{"n_layer": 12, "d_model": 224, "n_head": 7, "n_kv_head": 7, "head_dim": 32, "d_mlp": 896, "vocab_size": 512, "activation": "gelu", "norm": "layernorm", "norm_place": "pre", "norm_eps": 1e-06, "positions": "learned", "qk_norm": true, "attn_scale": 0.177, "bias": "none", "tie_embeddings": true, "parallel_block": false, "init": "uniform", "init_std_qkv": 0.045, "init_std_o": 0.0, "init_std_up": 0.045, "init_std_down": 0.0, "optimizer": "soap_variant", "lr": 0.00479, "beta1": 0.95, "beta2": 0.95, "weight_decay": 0.082, "lr_head": 0.00671, "warmup_steps": 36, "schedule": "wsd", "decay_fraction": 0.94, "decay_shape": "pow", "final_lr_fraction": 0.0, "batch_tokens": 32768, "seq_len": 1024, "doc_mask": true, "train_tokens": 161100000, "steps": 4917, "dataset": "wikipedia_en"}
Each number is 500 + 50 x the weight over its row's rms, rounded and kept within 0 to 999. Layers, rows and columns count from 0. Numbers have three digits each. The size before them is the row's rms in percent of the matrix's.

# down: layer 5 MLP down (transposed), 896x224, rms 0.163, rows 136-166, columns 0-223
# up: layer 5 MLP up, 896x224, rms 0.166, rows 137-167, columns 0-223
down136 106:477526437522476577483399463487564516540501531461456364444481517502582432552480433529484430543391476581532503379577514509460530483426508530560570543539480512554534435469496549554582497490450483495579571493506450514528479510540519515522558598526442609498488563491474447413485560474530434499518521547468455510383531473513566418555440502444518479542528491364488479519547487464592450509514558546554468571479446444500500501523547517492527573414495402493497585513485561521400609489445485528446453443498497517558529427547474467544433558415535467480517516460479542500416442456432513501412463558556544478529443442548480542461562488530471550576560465473518536450508428545405582400533
up137 105:584480525509545548539502402581479533611515463486499528545544529484553614533408541479524550502595487530581595510478568594444482465405414499499485476519540566550495501433499573510552518459434570491507475431486553458477611540523494420347459454548548546509467494485563407519571571477467436512488476485477537453534514453534641538441437484557434480529518565560559580519588446470537467563435511477535442527548508501474504502481405455495590545558516459599464550491506439448539558479498449474596533444501526503489419491506458532486487435574439439544437509581485490485447503537513496512408530577526581519509549463525545498531430439511492441575444528493467498416438501527524526495404
down137 104:504511513527481492480529537521483504463612537529490533588458434499471527419499590524411491489455534448434468509557543552519474440546504469452522391507531517640470474573485488493460600584505474608518489429581410469533424512473467538484538541583504464564490469410422530531391429563549481532420410526581441534470568495523480472456406509345489486480461521574535430506499478526456454498528474589457435436578424474536500556551541540490495508530422459458526520554407438516575452502582481419493499474473403488488488484476522521543630568420513520549570427537555497407462532429495419515448470445471449552493442492446496488522499411455440500502496552537587508498517484517486499473508
up138 092:511533545559456426518515508467443605525495595412421560547510479528474519427469472503479492394470467450448558537552440562431483521492605394537444551576517493481511589460544446518470474536440473349490476420429484612545399489546526592469469509471542463518491456449520391525436518572497563520558503486533474569527514502554427482527575585544490506505449480466515420543515511493619471505528542441426570447537491458428465521518576504515499486450422472506549541430406474618572439499504566547465523492496550514486539495483462550510489537491485445519520548373498430449409530461505454433485523551469504537454494488497479447556508416508580550487483403525455453482499446446593511556577
down138 085:495545512510440496523442504531492429475512468533546495453578470444517441508586437546477428570429542551580519512538429505506467533517559543469554475557519524487502548409493553528496605521483584454522496471533526543522459475464476449459521434478480568523504513557462453532533524508523522554395545476563515399656583472664490486435549485410563468538425540586458434502546465455511482495494529468525480560508558507573585497553424506544521507577531569498432372540440473494479501461510528462520420535412477506524508501516570469606628490507550550419535494594529470483505552460556551496563479464450507442499538575560594516482502427464461550611505416430491564553510522471563402513488
up139 104:428357490512508533498480494509490403479440494586451481494526503439498473557374503467556561560401610549514563519416460515517434493522539432484546444473401434423466548546479495513515489434490562538374525558471457538605528449525504518462543529501479544555480543445476460457485512498503511524524489528542522561480535507622525466539487423497442438456563490409477511448468527443563485471463563423484492581485439536480504504519499481452491574511492574457511466431514552489550561621493567519437478514442525513485500482388406480587446463552593483403548485453524526560484491529510477437438592493534455570386464519453455508623557465468518506520396577499545431523444469581453502464516
down139 100:498459507508507413548444558445508467504458549488519521404463468594517490541590499557505438430472483514473474519461557455569503568471497501465497493469555502496542465540399520542485462456472535473576400556505522450424581430504435558482537465396510564476583552378571573490509569586489526466477436495522428523426481575475505503516536473519469506509433547465595453465475433401470495538518487510616486433518504392542479559596555501563405472555437482407367485521489507591438551442602436493497509400487442488518495508620544516411486580444419524541560506487566482564528484551457466509533477500441504464567466514468482426508513521425506477476473573494447502494528491567470587426541
up140 099:468442419521578502563503466502509431580590423517540455484441507527542453597523491558556516597402481517492524539512463497535441547454468565512482529555528543412499459479476549519552437542557528469535479437560608531499507485498429448494519478525460499399570479526580541541554572602440512457463525521442485551568555484458444565498384503511531463520371499476475503525531452497479481416538486493414478521553559572550530528542570537535571620512519550560472453538531491462450497496524511593491440625467550464432562551437536491528527361438491489463499496567383431486492528493468558418564493485383540512487388550460520469471475572431476532462521547459506470560387495527511514502518
down140 099:541436530563528510603539379543615561529513459400436471499540488425541473506554550521626458453439480497564507540595458517529477463484489438488472508515445490426464506554497505517472528486476542468545444400487511466467468545542519411459546550501485525519427496477452579498515539415521573476543507556453510401524500439488468565515406455442518497572493525483414460491472499483541487436505521511495496474677490566542515488519499482443462601581556375443571537511465372560559545523485437504570417500507559537511521532513518537587468448506551477524509533461435513467508535480486435524469452488452516462401454523495554467423489512558445604473574416455458599577507512582502499391485
up141 099:578438537544414506458553564467540497557520394521455568543512540583483367460440499523490467521553547554516517526392547579480445490505459559416484493532479483529441549560508404521463512454446499542491461536511409477470460530514542568530501509451533600529521515495443494517544533558545564502541490469479553493455457463481438565502612498480503484413497441474434531455516470578471638481575483457438528539537499569490492524506492479486510528522539488458518459575494543541489484468546575482471501374588469546468561542541486446584572453443519459473599588485444452456549472479636469402477569530460470374482386617470432461553506558544513441516476533510550487517465478487467475632514
down141 105:428517428545418523478556453501568578562574523496459493429514503479532503527522429508581526478491419484531475497494512502502580670447493494517522510538560525508544515478529448511588553481569490623561491450574562436481476498605528435389531457508401668442462506533560467542500457527544449422521419512521511484516434465501422504531560464549459487461510486542547525566492532470542470512589396440537602470528469438503446482530519453563494477395432439481515455516536459509463563448606547566562529456473548495491494440542483495506554538461462495437537590469489502589534482485500523567532503544508485451587560389471520445440521502500497520504583561496443423517530545439427615515537
up142 085:471506449418520469513517484540517519489450521516436412527512554487553515465515396504491542429541491528518560511526481505442462474541464541500393521532443578474525547440527398461548475503566514512514466511513483555536532550493581454420444553597461499498470585488439407406502518505459501490495483501464475518572503462505485472550410521427535500448483417478490497438505530543460476568567535479477543500478477428581454549461526495537488485536508373454411501582483387451468453501478519546508428563502467441458508487598499529694480433465487449587611468425526551600554394544488528485457540430533573506616483541506483374555563463573460456471540475531544456430510545532571459517600
down142 093:483567497524445498423556512442551574460449480509516536448485523525546508526515521447516440508429515525420441414418467529512544546474569628440504470483469479355470411507492474502514561561404451516494521564578458549504545494536590493500498461528528487519543427546470650491420581529556546510486597439435558453484501451471463451526467560451495441508515500612449562535479497586478502493481503519484450573520486651470431420449462385509507487402557464533511448374482453452519477541468460456638507524509496488494551637418417427492515529510534525481562503445507452523464535528472532536542485486439480504508536419456481491441482447428461540436545511477521518557506463469516501547406
up143 106:465435549580493485564539489471429539492528521495515511459443501516492531567482408459430593372416478506503492496450602382477529489520451566487500550517596454548597548472558622600534383473498481545453467507504475434503487453535366476518545494522542459525435489523480553507506493582504537531496448484480480481479574572525485416512478517440474503534544452477562540503610460430540441538467525504518526605492424470529491571541565541472521529495508534484560486522443577507440509491539441546459419439488471515538537612567528457531491544430418483447564431569551450536453541535585487508413502515537547510459407481457518507482435448541533555519523367579502543481466478464370471567567
down143 109:546445605555478477602476487408542505476434488489509492450491522558494562579523480386455556418465525501513501486424398441454514421459510463478447517422516442534464569504481531404475509530455435460506502534552517557553477590497515492489506511529523518569542576426431580486536514522499526617512521577414506429455515478497543506439404524495558609449584482466417524493536410471480548477362499406436499499494475445549549485488477511531492495500486541589599513455512435498436424379504506547488516519461545547578465530511479527451437531417552557464464524443477598483515538493518517521462495382522520538486544509608500466516544537540573440513374452506498535501531530522531643555537
up144 099:494688491476496492535499433537561520560535505529564541493458485423479617493480547529452571502502435491534473433507523487474450550535474567509523601513500558504537481578423510574512576499595528471559447541450483447484535590559517382455511494547447563480517515530587537499500511470536437477492496407477460553427574507437506487453378376531477457370587542440527510453482419576494516418481429477555401505496505455589573498478533583538479525533541516517425495504454503498509488494537485500512444508450457522415582485564469372525563429473480472485546493493555549578438542501522454506451416432496451449484434489576527508514458528469545555434547538482403518480439522556472431537521
down144 097:492470448456460444479420542403482494510522599459511430463489403586471470399515631453551538549453542567421522476490424506519502503498559432389490501500492508432490468555510468467529395523540480501542520445452548513446469507363428498463501493477662594501510441515503570511516497456446392465504477548466450454525445513478498480586559449535537544509495541451492484420476578471557612518514543482475509520516498543528493483550498474508493494549496522448597524533431519439616542540499534489528533445479491546487535555449471491507462458467412618583534546533449435506485501507401442464468509551501467379503515452570474527485607519475437514504459479507621428463425614462475486485433
up145 099:526530555484470503526484445423506569538536485447496549574651546540543411546459555461481545526511510487540476474404435536593404492457526507460621478488495404582508388630576511501486512452514507464526449546523529486504464406497533549551413601493487552476542452515540528466489460500554486566639535482533562453489446563477528517447528502503415576549445558537520451538462449509514521490559518508545504551440409550522474450505519434536510473514490505464469520402501433582475572440484442356505474522588430515462459404463492559438439546545494452423477457587482435472468593435556445481467559533499556594539472561522552455492442559506466452483468480509506492498462534438503507592513
down145 096:493473539561471461457510468482499500444469549599543565432541575538401583557447543506503523510449534448509410622488481505523435537480465513523396554501577525531424464433531467501530463547631525487408483485578462444455462539451470536523557480444467517467430403500494447484440549445655521576450536555496505414556520548477469452468487522436526486444424485495536518502540517471427487517391381489522496541503490475469480504562518508417518505475454454537514543449512460495450409498455444446547536549454443526485508533533466496501460497456458547519557521446557465452404418594511473451515464509488543505523453426572625545507592535540468444461486470517550554575431526462396392447608
up146 109:478531458493521528513502372433536511483477490467507588580508577585565502522507509600424473454519442531451493471563494450496492579496434503492564455497379522535475503484525521490518485478427548426484496480511503451601584435460496579505526546421463458494553561479593499491507561579478497494496545477491430479479475571483504489414393491530498530485587581499473372572456477567508480494476474478451524482458388524512497601477485479539551475437564546565482577519465452518491497465529452395536521568509422507518472499540462501425459543487428512508578458585499473490517510390504499510491493622462639453524526413359500427501485560491534476596550519485494436458445620402488553447471
down146 107:393489408607474479506449471482429529422524511413513462452428507503611484475455509509459498475436432444511573498496445576523518532484474454536516469537521546557463479469523534456497477525563508423615578537448491552484526443561514557397426496452537600522513447506457626586578562441455449576370473476593570480447490459485523512586522503440577538535490418431470538517529518497538518571490420399482541489474542491563474506530553484474464445579544548542436555470430482508431525563548501520542447512460473456556543500478416533374556456494439509487474474467452387477491509522585486503502436504477563529376425526536532462520545457443428550535495505472583455541543465533553486453506
up147 102:525445513509498526541553459495492446438506471481476563452483526531433477468576500510499506476497421501547470560374470548443563428451421500421482496556479480492537438490513499601493440483468389538555541509536545578503466568539526595524461541509481480531473423534525479470550525489479562365483494509510486587532524503495365486446457499526510476455447517452532558562400455539525544556426548422487488564438490535463505539426493432594451506509429523475470438494580573554434528487427530529444452436506454481558401656539498513574523469541448519485524504471455522513549530506458481424502502475542565433497560454508474449569429446564425495560493544498669511426377517437471560509599
down147 110:413572504596506529492482407495531472534525485605504466439458422418479511636505499512433550546498532539572525486488503517395554472500434567507571514552545473470508531536518490381620505473434502435555478556533561511409490509555417494507508523498577502544538435559572441527512506427551528547401512458539487537461386495569548552507491578476517590418541501461417526559504545500554498469591524395583492534592464448515520541499475490513429420465464547540558463486531498480494459423505497445486500475390473462572465600513464575500541521550451455542582496523540474455500462499523427548547488419522513446532458425541495471456501464574431471555555601485539590498503451570463569432487
up148 094:402543469511522480456509440493422546422466494453511384537472540566529449461541485539424500552572530442466558559453575403508542456458442547456568493676479518500485436526534566460503572499502611522536581479477581506447489587492541493534499530514470468551466422484442568482465479513519448452506549458539566540521453568591487485558598424457519473519547561548462506525493502465580527450494409466474419536539469479467527520534533470577509486515433568573547486434554476515394472454537623504446540476519547477457516432494539504459492510396410485522526452550488443513574445556483512466495450541520343551427460553453459523630445471483502472532498512616504462497530445503544514451540
down148 102:574417559564444537479554483508513522547493487520551521555572510511464462543463523433508460499574579439520530495457550391556505536538494439443440593508547472421501514500499469533433366513487488576414517453538520465454583478473439497589557519561467488511542454552517395556529514513428520627504504540489582486426485460424456492468530539483436450468526492516484480547515493431487461473467624368478525489536489534581591500480518400452492465527467535475597545531471529478382428517500570534542472564484584485628467491516520444514482569516472519514436501534433503441415451510483531532452518516479479566481477480461528515566645644454543494487542418570475492522489456515532393489542
up149 109:475488484508457427548491451548476482409544480473512481466471416624540446482536521473459508516605502456554570395452534428425488477446392519504434487552428561494530502478450493473493484577458483555556442527462506527435592505431541430420421547506551550517476600454539441457524538527456498503492440526520537530474542424563550514466479516532534551465542427491588439435552452511524538571510538502500530383463545479582554539504436587512561571533520554485497486450569478494527464462541468508389555477428480398451322506514454444509437472569560492488491510567444470515479525476421451501523610576583469503496447497443539609429554516462508541580494525445484530449542563573459448496466
down149 104:561438531483614487525495514535480569415511520559534521419587504489529469441585524515498424410557472479550519502514526513443460516511541452464634435496503628452439473547425551496449531552476492501468443460434486488437440416526489442602483540498467489515441419549497588460497516503488470472505462471460528482407494553487529496569494399429560462491516472516459410484514424471578583559590408527495430415461365532546474505503486566486516474512474510514564552437469441586515467493561446407560531487595516538500493458530431559552440454430485478515521430555465454500452465398546523466422493524557442530441556520591520477410501486568502493448422477545507460471588397498427497483493
up150 100:570552493463597529524477513528496477446490551541484503526473470514481492553439551475386565548536535430482471533586483533429492503503520461467516460541467461397577597476375508513532498488503540522474528485489537463450411578470569533520501476495542495486544457485516401449491462450496526459443528495438485460521466531533572519509430489539403466486488546538464481550461516560436540564571390460463496499603420538506596532504591594497507529613474504520335430485499538554505591547562422560597580435509538467465580385512535377539515443473493500508506497579488398516542409531396544499509444453489587534491505485497469466517448528482493494512393621529475516533508555521495475512564
down150 105:454440459476478524557471501505513587597504577488478536555421497538446496502555450516401543535449495469458533489556498437477516492585505517500550477535578454462474526420450580467581465519534452477537463481438457480430575448447474501549525513517400471423486446536482448532489590523514526473433428453508588477449437585526466526507454479397404541496597520453539559538552526389407510439539475551523450498553522519489504538555465500471545580563504438487387501516455614523515460548457493557447534409460523474473494477601562440645478420438465514539555540442454505441553446468478458516422455524511550556529537491594468438521584505481411443514555483458468476362545526560498501556547
up151 100:404520557566509437509534575519565483500392569497513480523413416484501475534487519630465550461591430556524525469466523498534539554562546538487458586466523495431512564462504469518530568526482485457464556474486444504456521549436579551511416463505582502507458464539460451450483556523505542414632468480478471491528509467563454554424462537492378454553584566448457463477444548463478520531572426496496492467573497548560451503516574466560529510511489548371531464489489510469479461486577536581460492439439432477402605569577525458561505450560547470567477544466470398476596488535553612513479577501473432388557553508613498510486525501538524479470498499486437509402485507471462435447503
down151 105:550419588581519447558507492495520532525477508508577535437565449593466487463577482522446471536461491524487470456466564455502420496585451542500466471478518462489515543492497474509576473452503403437577491512427486548521498487473455522577508542494617600467520463514466493544495484485462506499434537511520468556524533520573428418612525520486422482414492554424484506532525455497472515586457489394446501511477438440608529583528555567557429589550558464533539584400438436498548480567550434551459502534550485493560529501420432495443581551482548530509469489537475536529498505582460425406435454614507534636549461558538463492415519437564495501439445398530493480537550516548513474615467
up152 107:412507399493527541428455518668462482478458480500486547449580422470485438490427500612528493486472497414522506509528426446496539528495421547396480481533444470509543575438526432487468462485450479566499550513450493470502521478561557452500466539445530486460483468472468429510515497612453420513564516492434495515472548552513460447501452500483432483478535360463456534531539512463541471500460515482631473529507477538524586399522522478602464492482495596489480524509443504508501550490463517350623425500455431380548477489487475481487543453584487535496648567509518466393486551539579631439497493509489546528575507488466483475456508513533500553498556438537557581470556571492513488457507
down152 101:440526549603476502523542500430485509504468535559498444461563429513436480545414406480486592574486528462428447496430644483587510597457459539566434468469479500449526495488467510430567475565475452518450428475630557552502521517486468441505471466435554500422523453521462414479573564467514458486506518546528543468472504481529454520611519523499447456604484542523490396534554495474487483474425487497463543442392481454436531482512592522544462431406518584520506501483585435480424491538472535493486488539563465388429514518557562522447507542465495502412437452470550517520500489451453599394515433495483571538483605468540448401529487521555481527495530434492493492563477377518420488493430
up153 096:496398464493429537522427473565475458587550442467568542539544542406425518476437494522424562642463512399493450461470484454445591437572506541524432579520566561430457502503444505429529419462543561512458480561587521474534428387426489589494528459508466455493495494430589446562504532636526434608518520606525526527503536470522574541514498525545524483521514511515460493560483469459472460507431529498484479542419512506509446402524508443490461518487469454542434471561491472497547559532531468587540604527474420493432502492598472439466507474487557461497510511489542477478436600551457434525503588524414474501539609514528550516581458600468514473499491479486456459483501547456459471425418
down153 098:567551489465515517604475461453475525483546456486433566499436409451499526464579520454485523488475544458378486468460550512490561366515471520553526548552498541556449430517585575533558532416402547545471477494522566468456488552482475576483375525516559507486499547484415581491582541541504461458560501632483516460523543438485512522459470459593589492470564574490511420528499506489520519501544419448468490535422420514497550445441422487501512403582549524430539449534567445490487521434512504510518541444620594605514445466453474460478470493485419493371507436486496527492503536558549508540374515440550516565468586438493558485475490469434469511489524521486449500445603556535458480546524
up154 102:516489549614531425519578436401532428537563503383396551440491608577517543568453490503535531448491424446432454578488445475455514491504481462516576588512570577460565542549540459510511508488511526579436442504507437479471549542553555500511515468447488488584482533466453558477479468488514421459524466490617458488566615564481505474511429569419466582437470473585541565526506465541431455442498490489493468462492477376515469520494553429496521493588510586570483510538658466407480528467508434506507541448494499455464480514548505587587490499409455507482443544469511437457545515412351544466467470505565443527425553520476498553504521518486495477525531442526551496503471526542527562461475
down154 100:469464488470490455442437436469557442543491489548497486488480477552516567505459527465543498505535512524448475556570525575517553620544422558433503475450532498495529401591478554462514477509446549445424454469576458470542470490375485529459463519515432483493493526523459531498454474480498468504463518523491417498482533504592378531496428419497581505516518585508381480521538653510480502494515521613583549504554480432484469495482429551550512580473437525494611490584431476493510584548512537460546469523493473489503503518520505457441513483493506484474445365466489538352455546544571516516452516431413456440602558548485463515484389407436414431531616475435530511478453602465506487519501
up155 104:530561543476565451611441439463555423541476460488526457484447484548536481524589516504506447411538465496519446601556412404505502492455509513452545451497526581523485475501527436505568501477438459511618484536502528526505526446496491492526565550509531468397517515496461468484583456478442507466520412461484497592576455484534525482471511473419462532465467490487562382464474492596531483532529513486507432450460497541541517507538489480504597518586486530518567453502532592469474453455476432551453480469567456393460482642457472543485512377502440585543453473495360503537506484497543411511533515498543565521557417624575572479553523527422491544417542534625516422504547574529513577559530
down155 094:468466538433507434522415500515519508488423567531453500569447479449462506469542487471466427503552507553487585544473466522476528530604493458545511510563599456453441478486478519570500561427522491572513501522554425537460487621514475614497404455504552559453420479544377512409514558513497569513523523479514506453550547516478428547591552522492498542511578486489395547480559469497654481576518519469502423386460458446501388600507403416493543458487481459551454452465461502614523489542536562515488497553478513600600497508512455519510600475510500572456507460396517519571539541435496552478522496509557481556425516435463487477465485495460513546463550479436423534478495597496561535402497
up156 098:482538517517492524588572504460562458533484490472468485464512504498450441518420537517474410501473481559518438513571446541475563533551504562392450410532501523392509510496507440530494545463442501564421534433482562492397544524487520467488484397523505561459528484487593487528489530539548491501510461496510524532538571542558483504552513564523496482476449387510537539435565507412495544453459433490594506526602546558475452485635498519564424603542464535466489443492562471426522474501583478494499459491425482438550450513542465496453470415417517477490496511521450530503483585513509548518524517510397504505536553482446560458440490479618569524492635548457552505398381459561412485678439
down156 098:457513532455578495480491476597468459453577487465461529451510572460441429521526462566490553466424472502472532399477467606548510434458507505446524480451565464554534536519439404468477505435508513415468572417636435481462497550544485400491483516522453430477470572476494490479528552554500497511554489447482449446536456524542565467428450479463681501509537513490509471468552515570459497465456614520406446588442492516535520612464477521492552433401472464507503493405533479484542483466434627460554504561549515506582515520518349513539489507522520529570470525491547437521473451455609526522533477510499549441474413446533550437492466444537519532497473490574442550531484451459439445615532
up157 098:476383552542478450510437458477462547593496565503514528524556527457428455537462492477569503529487478471496500471448504502404483497577388507527548488493483436520531449469430464539435512507441405486465492497509642455462512493488424560576452460597528486521435521524484447536520428447541499415628430634615583558475456543555487561585491471565493539464475502448536526503546455542520521489484536521476635578527503575525469542562509520526500527416491530535459518443532561413522452508564489560451444526547500509441604458563473524493518457522519443504441492544513473603520509469536513598442511568495493513533466484524499536451532510420446458496417439422461491461585435336479459460444
down157 098:461503491534484482556432494508510437472518444472502476458549408548492568547528454556520441496587531455555525532519474493484500620551614504491464407528447565523514594515472473529549477491544414453505517504416499539390546528557597550473379440515519464484448523454527514490540467525515429440417511509556546600488526550497445495491472524536483606396491432507587427439497505463486430426482483512512426532464484473557439487541480436476564680465460523487456483547513509504481463490519492542530524566565536491423485543494499515549550477528518525624492508411555558505476448657413465522527489540475542585477489474503552503520530503550579430476591583490511472558441606520544621536518
up158 103:529497483480500456546494584412526510430562451446451563548495500608386485500437511457485518492535471446434499511504561501464557528452407473466574455548453435489411527477486487376519476525437505561554451445454525548491480443489488504453510444526530587544436531515524501440490540587661440567546522511496527544479575475528539492498343418498479448567503462510428418522492475406497455554473489570467480560492531528441459426564461477466461466525381485539533563475568539499511482517488531451557507537424546583490477548470510450509491508622342604431577488492524435542529555558536509449431473529574433508521505519498492452564484499495536500563519492496539553528579557577512565565440
down158 099:551472448398506531425531420488450537513599398488488517558461496445520420527517508470474529530476527570512438442514602511483564586543539522512436490479457502511506509483548454511463581529546591500462502469466457508489434489491585570388470496434475459550532453479535569484482541566458531476538466438492503492531492459497449465528533484523362559470583469441462463493530518576475542562573486499409555508514599456384511405481421559578563434531492525579449480527465545481471453447532601466529449492464437468462533611519600476542578527467547469506448428485514566396541529523550485495585624519406570506529526528540501458480540564491482467388572480442554486520556469556502438435422
up159 099:468487430552416426511497495532436397591552530441545564591509514559486521496411526507603472475555510504471455428522577446465538532562490545542527452532551509489489490502454449598506592493461460514504560475520522552523520542421419484454469458533551533495514448585498407465443422573529415526494459499442481508483399495524405464454491565477465455574521474526557506535492489517541481530477552503506504467510483420483415562462487510555494491411436469510616482479427370454495505440539542465476513499485540422443563517453458452473487517503568516625470585522521461521500412629574465440550442565444503570432545508428485487483453564547504478553562596547496448480543456611454420603511
down159 100:470643455435394572517531412553531452571501529478525515457579524479551618533549452490497500516543546503485484595571479478430541539507479426493449492514518489516429451443530432491557551522526496439524408559532487509485469527490470526502549539432500460570463457472535476484473554435588485497519494417471521431423496441485477508494420480515434620531473562516478560495513485429439494434632517519592545478517487451544466477485546542487499543533480464501479528520562526552509527472539662523531452483607522543607551490521430420556383411511463543606457448458449551491523578456558486530552500615484581505483503515463557468411501579406450579467496566457492443479488557547488467501462
up160 094:443532531533544594512507551504592458575509526521505428496554598425494597471461490496470526374472518568574522557446437508488511557471446457461489484533548533548501523529509576626492438474571434537527422620476459368532507503488542545544535549424482449532498491503473414408545457561469540523556484449518489470384482511462489565557471492559559477632510525511570536535425446478569487561426550519561426511528448473492517536552526524560429485417431541454423593519407469473461504440532614460516577523512444529429437500522485522492516505498520397530585502519522435556418500509482480454523461501359447498431533556457468504502549445511489468506517549549481447533441487493477532583491
down160 094:485526577407498503498484465575499571487507611516527521510560518478530520519555545467593432466549454502537476491450460528561523538576544491498436486514551561483506542432535555400518485551519542402535458582468543419390622508475458421492505540561528467419535532490522581423499505484535480541505486498416507484458563495509501534421440623423502585586516536460378554551496496366523528468490473506497509508426445435529462552579475518378500526508514611465509468465514501500616508486438498528459442488463567503491486507535484541386553459472435529460467514537472565522430463398566472514406482477475518548556521408464463478508562611384536476528532471445528518438559497419500504548512
up161 097:513526439544547497429543521490510480469515522495524485552515436493488546462513465523403476513530557496465398457485443495554484557455529458575431518516458551501599537494475460446422477467566542510424460594509594540552472514581487549399601506481490440550480423574596507448417526515489497544605460464526518467541554524485447437460482453564514458553406495553436557485580461512522596562491443523490455438534533497392488539589569463442513504487434500437548485406505491400497509570523529472448495476407557477494569428530509452498364589532444408466529552483519505542466535511497486439513476461480450490596539548590496491549444444493396441425579495558411451551530474524603452472454
down161 102:428497506464497445502539554418570499459491514490513541497471531513543440473433519470469591484523518521444527617495478478568452561436461421491528550524362545561410579535435551541512551509482534469522504440446465503518425561523503526511474465602520462469529571517418467445497437470443449558435597556465515426509518461493541439489556487524489571381549598488422464504557541545509451476502479489517561496509551654521528608532365614486553497545561500546445553499516563534522538348397452444487573455503480445549497510419539423494540483560565527538461537496444479489499585421419481419456530473494441557449456522515553441489516501509513547427489501491499487450546468497427456520472
up162 094:506494531458450501502491519599525464552491514458510553638534459422472484453437550514540501569503467444597495538610527492617476558459488522412474468530531456495468503546496485514432458535431509514490522483424623476551535596417506516520454509562550376516451429504469512482522395552454552459497538430495575460543627526486461479397441489451499495525432442533444600393480532543518477441457520562488503545530547511461466570526549495475545542527496505584575496395444431485508513570512466485520522399551463569493476517513467422535499480430558463518557481456481491504452498518476585534514398497501500531450586488451464563600503564559479449450456508560601460487399530395507571557484
down162 096:544404563507543507504429520498576482480505528514432522479459570429475545540582562535508535463611434516505539526467443543426597560497545438545472560365509589528578523456526607451540510450587426461534507452567513583390500503489547538500561460494417450470469549487570462477436524421532476486614548540500521500464464495535564575515471504511467587548475471458501471401467530502512474488471499450531487441407460427480494432512434548474491531560552502458486540439486466453573468491469536415541520594496560502501565526498399550450503472533511547500473467474516496462450536422517479483428497500470462562480613538609490516557485504487661629504502475489449530497507509472604419464580
up163 088:471464510582555537445594562390444542433518442473540510506323467534504535520596522476546530515566502436466529494513469495530428529506533582527453449590544494412491494424536541573493503565536465455476516498486543554555489535570533471438534565536447540508525476524552499495593485500578479406519504481584452467420521576524499561537574491460498539570456492572536496470482522377470512479513465531551374525453440445606505533518541520510500503527530502462466415457471485470550590526492520489468498545555517553497477522477400502450514496597541497634498481465371510539509549510459481400516474529481506414453515545493444425499404484546526645530476468520490514435396482432485395466483
down163 093:546391511588496504474356556499480508513527485558552488476539458525580479413410451587508487576459534483490500460410479497517462507561541469526475373509564495498493579440379448460526530427395423517473434433566491465591472533350562499547497484432474472482483427507580541428432517494423469513465460550487572494520564479392561490549551437469465466468586559468493453448524506497499467526470566545532540473589588484551468511556532475554509460465464491546434558480475480520564502509469489485505461519500527555485517411453569456551540527397496469445497437528509559487487557464561529530487493494559455520595414546411501532462545595490475499565593449531423471565525545478466415438469
up164 102:495438472451462488481528562496452410490462533483498488482483477490456517480434433554522538538526468448432505541503430440447398523515478496547433595492501577563470567530506577528471524500515471467475459475408492488491534461487452517525518476443501375433542512481399497551558645503552544540542427562484527518531505601510446437457498496583453362473502447507498463568427548541557452601514497497503488421549507537492546481449523540522466410478564608538459530536548496542447415545466440530509558428630505519552403523478439567477471462498549542389489425539500595430552525513463478440523487557519567463552601501512475530485551488481420488536490629578576479566512473393559487469468
down164 105:561551443557503520490651564561462509467491513537590442508480482414484462498458470531487551544370494539517399558485508462486495489547435436460526495455570420466450551523526472454444457627536465536519476572567427557562504435466509470594531494464409448494467496560420468505532488522506551482423407566468570497564537447617418585434536507462466502562552452476529518539536372504510460469622552459584557528487489595521477513564560446557507451471514506501532556591480489504515472488422476433448559491517477457431498465500452463432492476504444578463579430405502405544536487576515573573495465490500515498525507442533483514502473505457520441497489499552576444545559445498607524548524
up165 094:511558489532553552413484489569510464578473537460542540466520517516550594489442457542473457422507466430467425385500516542571527473483501510461398457446501502476542560475455537598545497477527479493505541528558431439444455449550414508548489521613502529524482467543469561480486575475448516435521501469647480465551489474564445485484416548444477457437459574524548491526486559429505497495402589471653468484559556484476420400487580579506530489498431444477557446521425568487568463464593493577533563505533464464501537465556447422552556476477534358522551508465475490589488521526442466423551490483607405512502521441574423523524554528525466497477519477517436580478500467524438440503525
down165 094:483429461507452497562432530482490456495473518518463457492508541612432486546593463479464525532548418506538502488497471500528424573573526470499548478516478514472604530501486562476552544513559553538466571502467503435481591536553544565487477397467503523445477461465516555453526527507570566473561438510479526534525556431417581553517473460491523533547536408566669529427520599561498552471400459579500453578378528522462545411546495516537536473529563455504455532503513508518492542468571482445524501473487579497471512575419522565459490525495488574454512437440477523532541403366461420514501553507496565603466529544413595556490505466423489512529536463531540405537565490625463517441415
up166 096:487502533514461624456488583585458527466509501500455491439438508510501512375500498513515456639452503575461448448564464430560517558482513474493391462558437471490502651486521538531486541516576502583455535522494503530532412497542527475438525520462503434415488566580567556483522516578446477482521529509480476464369416458509346461548498496545517509434511486477452493450467425517510549515504529457391410486502494434484506414613543485465423470560514553457510576531525557458464526572516450485513501496495513482517481539438489499487498497519475525557526418452461485510472506531483388454480487424635363499505516516485531480391466499524515395452511591508431570531549547553483522467571
down166 097:630496505464522513438494512457455453525500524600480481504493509547499547480495485504381494525527506563558515543493486541490509499523457418492496471414489558476579526469481402489520494519422485509509622528455528492500509610543453567423514556507671442491489485587488578518474448380506593499546468458509514583469514585477478543483563590490495385461513517525561508576496557531445495522394419601476423514476523444413525431448476570465490620496488483592490552509425473415444461562550545576546468499431517529510566557528519428484526506597512438491479594548537514488523557554525527529486541478447511541502525547446484496469503531502508439507437433484593405510456478550567536499386
up167 095:486477525480445570524456479469477488494516524528498472485570493518487513491549436454478535431491535474461557546497503455361506549489444552556542474561427471528424549459522439492530594434583487555493575495609472457525543498569535415505506462515555534467568504548412390505560407488547462517465486550539538616482494578426505527488467541489568455459545363518625554449501492523488516547487355520462497445493437567499521545461532476458512506573411489529541578570462471558492481495549625480621459494438491460589490485494540411454491469496590491509435435438490507499433449510533426528432520436487491446479417498502381460545497537570492465458476476555454490606456597482504499555446